From a checkpoint of a small transformer trained on Wikipedia.
Size: 8 layers, width 160, 2 heads of 64, MLP 640 SwiGLU, vocabulary 4096, 4.43M parameters.
Architecture: RMSNorm before each block, rotary positions, no biases in attention or MLP.
Training: a variant of Muon for these matrices, 99M tokens, 6016 steps.
Each number is 128 + 24 x the weight over its row's rms, rounded and kept within 0 to 255. Layers, rows and columns count from 0. Numbers have three digits each. The size before them is the row's rms in percent of the matrix's.

# layer 4 MLP gate, 640x160, rms 0.157, rows 12-25, columns 0-159
099:145161149139084122111103137119118122099126091137162146119173160153123119102157119132103120205129131126085134169122137120094116143115144106151097127134166097166083136152104122082148117105139131179115133131158133141127110101111128151139135147113078137085138119123139130117127148152137108156146131121078194162152104160120090136103119156168094129125139098156133098135118131123131132169151132133141136106114130136154120133109113114126180116125082130110151128139166107141085100096080166
101:110097137130077135132133140116141172091136136132083163103132140090096130151100144109132125110184144113109134114098151158140125092143113181135160146110128117122140117113124104150106127112146128100132102108160123115147141113151126111099116085131132125121119156133120078101114136161157118184117106148124135131111135154116110102145091088122162085174135112110095142106132088165157115129100124162099164157189121133113186122094135134123119126115120100122123127126118154140164052129085135
102:135146099140120150152110148115125108189104148166144137165142102158122127101092107110143121105108105105102119145109163138090119133171127170150113132141084064097124124112179103160159104162134133174104124130154099127161132150185119135133127122135120130122140079130110117108149127087086109127167125146105137122139130154131127137159143122117135087107113073134162135177140153125102151131143111142093151151120112135114149140098074139143163124137157139126172149101113126139147177101137121
096:126149116156097141107085143097112139118149150121102134139125134123157125108126151112138111152137142097105132146120135137150121124176096163135169095167103126125165133132110132115176146140112139105119113126109110107104187167143127110151160106129132116147119131143097124103153096118181118079163126193104097157096182127160102110108173136118151116122181164085092129145158131103125158095136123131140126112172111152130111138154149123148088128083148117132102165118114137167157143134123094
095:148130151143123114121132118103084134183105136168147118094159101129146134171112103148128109146165138153115075113157124121148089135143156111098104098145072077115118099140102123134145139155140133128110143147113143132130109125163090169151113080120129114116170126154146092135153090100130078115141129154094117116115133164091152121178161164107130146138124087160185138142149151071120147163121138139105108155140130106109118099126106130118162124140116133131158160123089130097117127132120157
093:167148121093174155069096158168137118142130133128177155133107159168115156152113154187141103112111143130157117137104138117156149129114135093134129151107135130135149130086105110107105149148142094151145105121107162155118104137126104129075129143167117099128163132103143135116106141080130136121148139129149166141118103144144162132141125118165072096102144121100115139136123140125162126137121089109152142080125117163178124094145173165128103138112117156114083131110133144179148093128153135
098:176113163081105161084136122103125129190124108108167114129133089103144076113137167129152153178089107120115149110129134096134115119071123144091111161123162110107151120134088162128135160119131135105108096121139117134095144127122110090137172160123128117178128091163154113100117169113121146124125151140147128167132162121129123157125094115162117116095135116125112133151150104141144138120175168102108135112155093110160101131136120123120114097137136121116181137137133088140132093163105150
097:181122167108120114067110117153142169120163115126127133076149090165127097136125104142122097103140120125129168083157163172137107156168130132138101139116158117112141104130172161118101112081077158143123123118098119107110133137114120166137147134120109153121134139107159169137130116129152135144111151134143079152093127175164107108131132144080127178135141120136089124112084141133093147143148124120161106119126147169106114117114124112150149122150143134107169135136114127177125138081125102
101:135105106099141050140139102083165094115145133095134127104212115125116180094132131131139137125130070142148099103115110128118149142141097126132146118147135095122090123151110095079119165152130105136173129109144163171165113099100117108120118127149129149141151155132141121129144120152122108072136123092122098107124082120082135111089123105123116127141115129153160117107139137103158127122132134141176132128177130115153108107112138148122094177130117109141094122135169115117126103129104114
105:095109131123120128134065162093115159119155100169100118134089115125157127122075139118150144117076099093123147112113119100119131102102116131153137116110135138148127131123159136170109112163155132104096129170135149098134115115126114115093166111136101187129105156142113146130133114098145147101099165136155161149116148113117136093092154105149076121126131128108116140096129156106086114094110131124085140160142161157113102090138167125132074136162110112108131109125168182126153135143102112
089:147140130127120115117093126142148127159123087135129138156153119147154121101129134112134148134147161146150132156071167136167142166117121118106154162121131180123143124154123153122055123133134166132124147132105071146168123135117112133150115089171126130128161143125112138123119129160130130156181124125126164108088160074172119103111141130103110090100127107128150134130173123107110117125151074108128150182134127101145120095133089088105112061126144129155127132101140133091102141124101111
100:141066157090130107141111150148141164116133117129131134112118098131120127109127151135134152115085095164137127145138134125148113149173153176118160153134098120126143093152108125050131128082159084149121113142102141121158133135134114164134113100149163171122139096150114076126154130128124156158143076097180128076114150126145111113137110094167108128133149110115102136138134078134170126125116129099130141125119111169126102129158127147128101123176137143169149122125169139187126132133142117
092:113108092130131123094133141143118086111134133118127124134139180142114097118080104110118110147146128146162126125089147137135131106119105068097131160132172132126044108164127132115096163133116083119138094110105144105119116109129129109102135086163086167094089140167141112099155165142141120109134119141131105136125166128148146179132131142118145158138124101156173122158140147092098125089123134110143097122128147106182106107125081154128090127092137097134144132141097102122139089118121119
102:156140111116106134117102146112141157118132183146118138177158117176157127155118136128149165116133102148129143181145083139103192128163153112100187162119147120134096168134075130062125135139157108134134101110137101145090137132123123132146124139147158130111099108181156107111138155145122128123096141157124104149116121132147094151139104104127114112107187130125109140129113079148133115159176135088145095123155067120146120115118122144098133118138151139147129133134150106107111107123106116
# layer 4 MLP up, 640x160, rms 0.161, rows 12-25, columns 0-159
104:091110090112163116113117117067118121113154098133130172092177091124129125148130115104135104161131144135134125127135118173153127158144061135112108131123120106149135108132105100094139120121125102045094158108147108115113188073147136105185178087105157092143135131111118120123165105129137131084117134139121097111138158130134089155123104095106179181133126128095124141110160137150132132143125133130110107138154100099150124113124110141126124148155145163139126121139132129146153127124125127
112:125149126148081163116108150138112149088119138148132120192142109107124125121096103110116117153112123130080121159087112126144102103131129161078113133182191133120128164100116124135102095132099117117118163135132131134104163168138097147139137101136142079137156130097156087131128133161133115146132126131109180090138114092125145109101130109171133157136136149085154132125189119143155120160142139146138170139147140109110150146062152145122116134124173126104147087137149128159152139124120112
100:141112125128137117085130120131122145122122138111162132158123165123142138101066122150095116143165127123114120096134123164119158139125136096084115129166122150171122082144127091125092121107159092147179132110102170115130110179092141086141112153145107196099098140111120126140132162150165069117122150128126110133143175101138085146118134133141091154096132127083137118099146161119096138136095157121125162122130116130124141101122079087121109107126135148137137142152112110103119113124180151
105:134131133125141126139170114132139101133132115126114146157109164130119130147076146130124084139132099137122056168162127125115114130115131138128144091173102062155147123135153104153128135111113135142141158132129155110104116121103147144145108101116098094102060147116099145131132121150115144115102094064156166094152125132156112103115137167166141129147127060136112151109122054121090134130117123173141132149131115168112145150113127120150147098091135137153124153134131085100143109113132146
093:144136139108136137097134110161127118112095123127146107096117126116140138180142122173115118111132113127154157136156134152125121157115118101114095111137098145107163114132182138131125111183137149169125142122128136169138159078115143133092145146115148162077104113144117137148117153120131086088184105118144138126114111097125102160113147172098142167117118142143149133150132159129133144133159161134127167159118151145135171114206173116115121132167139137127111103149102147107169107108185164
102:126147133132114111076134131118130137108115128133115109155120128099150153115121094091126147098155096183123164093130112168105114074121165170175168148120124128119104120113111093167126112107135122128112111173173088099161158129136106124118120096154155137119128126122150129124160107124093101115148115119121102093120158147134090116142116111074170151145133118129090147151134105152151145135138092131152135129224139165117135117083124123130155094109152138114124156153106142111158129099133109
109:124094162113102161147152107149163148167134157146159146147161088105119115078154150130149143109074151135176094153146134122162115130124149102134152092116146082096127137129094132138148147127124110124106126105127162140094106147149133120123161117159173080154110121143169110133130157153123147146137142115142156128147102132134103154158141107117098151114117119131168127160140181106145148101152131096086121134119084120129127127127137071145115129120175127120134141123166079164074106156119105
092:110129125149133141166148124115137172142073127114145125165129108090105167114116153126147096106147132115117118172055104115127095098114141122150156144129126108089114198129161113161124126140111061116168165083147160135109120135119150106105141132116169167154136139120134144144122136135155110119077125129135118102146085083122151139129114144104133107120126130085092112129133143124169154139111108161098163175121144102142147104127131098129124156107103149132163146118138113112142141147105176
096:123163145157080226132101147158057123109139140104095175149085154153162136095161078127124101140133165113130165129133128149117118127105154124123105117107120153138163166088173172125154138121128130079129121145116143115131150138176108113128123137116127146123161156140117176115109132133118132131112150137176130144114141115125115142153123163115118118149132132161146141090125161146145164153123164120134130126119142110120153169123119099107125091117143124135121179130092138136114113113107095
109:134168122137148100148158081093112122132116102163136090165120120148152111137150112135133105129154145141155110137165137135114119168097166123077105113142132112140159110114068138127116148100111139148115131090160120091117076117138168162133131134118144135145111112166106122173138121108127148130129125100075103133109102135127103138178137157113182082126120120130128149100149143097117109131145163167130108113112124085172134112104114124120130112156168194165128143150089158153117128139157106
090:135145114120159124134149130101134132120122106133098136147071119116149145117105152084146120116141116098068159079153179113118135140168127100124146139127103127139081117099138170091174096129136187143080134093133131119126181112127113143160167156153134126156124120158162105161141140102149130124122101143157130120131133155115141177155103109121153123142166135127116147121093123119129123114141193131121109094117135127179156126140139179175112107186140121110109116121096106117127133127123123
097:118134119129145066173101133111163127109113149127113154142116119147124154118124129137107147156122104084129089119166172139164128125164140167099107116126088148111160149138151146159128116119125166113128124081127105138077133109158125112131097158199165099113165150136113103096117131125137162148122169167117134167131123148107157120117129142140093122127136144110124138144133168140089125179136155092077116170120134123163141117132139085121120093179129107141153124146120138114133159096161153
090:112135141146127135119079168121132085075125130111127131161116094136132116160146112120143119125115157080106105142131109132095114114155127163099147122101105134115095101153101123156132127151158104113132134099134103138120109156122182122148102122155133118103092126128174131130130157111193154124070129139104102140132109136086134153170116171129136165128131107116121158107135124085113105147127132082144110123162122122153112130119123145091069165065129142149171065138123139145109153136159120
099:164088105165121125138148134186107132127145109103160154145107153139134165104172145157163160117166149107150110181122128136093119115103138120151128139114162117131152150110125111102065136113162119149096128150115147123121091128154088086110121104125126163113132129115125141118147137138117122116171149121095110108133108145125128118105134109158120140114114122179098119109157176115129098120109106114109179121086149140169120183101128128151066152121112143130126104080151131149141082118147090
# layer 4 MLP down (transposed), 640x160, rms 0.0746, rows 12-24, columns 0-159
100:127068146114120151142118121170130128133113089118140086161136153099158105106101120156140106130113129103113156124149125133153147106140132122116141151114105107107149141112146127152144125129054104102126180165120126102157109142144105100146123126133135146167096147153118107116162129103073142141102090134125087126096142141119127141144080106143114163124158133134151140142127089171094109081101126114150144088119130159110143124127130212111150152120142128134124160103081150121176100138165123
106:135139124130101140117164135141130159157106165105124182161127151125116108133064101100143102145135160147133140178129153087108102146125080138140087127162093131108117164125116101130127125160093081099106142097171090133139124171115126137148095100135110130153106120116136120150148169091141165138141142120145117109152102145143138154111102152108092146095142113125125161072150096088138114160112128156096147127130118081098128173101121159090135147142124160098144100144126113123109132160130147
104:140118133144119118118176133118099131152087169136121093136154142127111124127175168195107110133149118143104114126128117109150169146131107128100137122108116124141140134141124123190097089137136102118129132117161144118129145136118169137181134096151089145070130101104165116133109131146137117134124126091163093140107133132123155114109173145159156141128130096102124140148108156120110116164137129105188143146107085118095144134098088148118136126093121126178093163114145160058132116117150106
105:161119146152130148131170087116070128082117138129120162115166141146135119127075109133114110135178127152139126161153111129117071160141135151129143151137111111158145120100111120163178132115095137109134151123119104138141116140113158109128133097174158165142134185173152122164115160149121124140113088143137155092165147122144166132148114131147056142075119156143140118141165147120118147151099155159154159162110147148146132127099101123121118112130108113095125150139142118151135077127132136
096:131142117134081102083153156132185108142130158125119163172140097149111130099127134125193125149150122138102112106121155085107131146122164083115148136165117135138119180105106144141141131085122103128142093111111163127118118104111153098134107096118095130122087108143122101144139106145124150114145134143125118160142130114133157136117104168190143064131117122149083113135132179133131136134130133113128117066101100131098112135113120109134103143090115160094112120132136099104089125154118181
097:123083119135133083147133114127123133116136109110104067130182142135184130139155149087121113134114124138112086115125146124125119152199166101142160139105147127084169184151109173130156161109149116149150165082138144110139130110110142107142110117117138136145105094099118130142109140163109124164105134138109112092138166105117176125145109103134126105121145135137194128126123119098174108140125156138135090179086126116136124165134143169126130105136164147139136097148133124094119130139128128
109:140114156128094142121123099098161130107185128125123139150148111107105116125163185177165139095105137141139130089114190098135093151145138100099130155159133129144063133127069079132122144143135101140140085130090127127116125141123147150128124163083143142138104142143182125127136117086108162114160125101155137104175156127111118141123160129111150117120141118140196124125138115113180145137138159130114113089154117120122107155140120140121124131136124139150110124155186107119159119105126144
096:122136095111082161127154154131140133117088117132102133145106132134119152140129089114146144137119096110144139090151126144145121165125121162116132101100106135121101167119120117101094092145187149102120139164146165074171149091108129103125092130150091100148138146146140108116141162152080161154122148155114125117139162131162109129100131110100127123110124148137125081137112109133112121055166108097139092152151117097129107168136105144168140077123129131166158110120118105142121136104159079
095:127134130115140148113113133086122149116099114142153089090096152097120091114137140134105156168121145134112101125157080116128134140119134106151182164201114120132174118129116077160114110139150116118111087132135082075118120148094127101124106112098111085108143104144122119130099149113172115114120138128142133097126070165106146135145105136146153086104160102119135121104113167113111073111112155127142132081142099144123136130134170170182136090126149124103138131128132130122095136133143138
114:116106092128068110156108112145094150143116140181116101117110106132117111131130094122164118106095136124090099168143144173129160117108145114083143129154114131097183127142098134142097142160135081133137137131119128130098147111153123150073181169163139112121130146140089167116125122158168085135130129120108213159127172122165115117120160113167137098105112147160123118097137168093126170129129126114135144118112163135133148107137154113123108156112138131139114108125124131111138136142153126
095:139119121154118146156116114116110140131127114101109157126203095155093122128119127144116084143074123111101096139092070122116132106144116116154125117106150134107168125121148123120157163141114129119164105139132163107142143111133159095091161116145120104152140113131099136134121162156148097101129122085124126139164086116142159116150124142151142122127132135131136136131165186129081146153103150128147129171158148187098151139146086092100130162079095140135142123147198129122122158109111119
095:164127129142103131122128139090131151114112131148141082106137136146141110159094064105154125114131111129147163040129112107128128145129124083168114130158124138160103165113181114130106136129169145113095119156147110080134128094102119135090144097113127137122120137149168146156107126147135057116122139119115119135166115103132160170153133113135162127103148071105116132152130067142124102138157100130146124142133126103088129147136140104130111126120134137083140120123162146133161097121085140
090:090136122088140134122128112119098093163169127133123154126166119113166149136118113083159121127089106145103119144110178119172136117117111093132147132144126115176157164144120134121103130124110112119166095129155113128066147130115098156109132152111153192176135102170103130111080101134089111161165123125121171063114146130134143132080112111130117097152119094160122115091116088126120098104131125113134143122143095170142142123123112130133136171124111137133095157100102125130145140098113120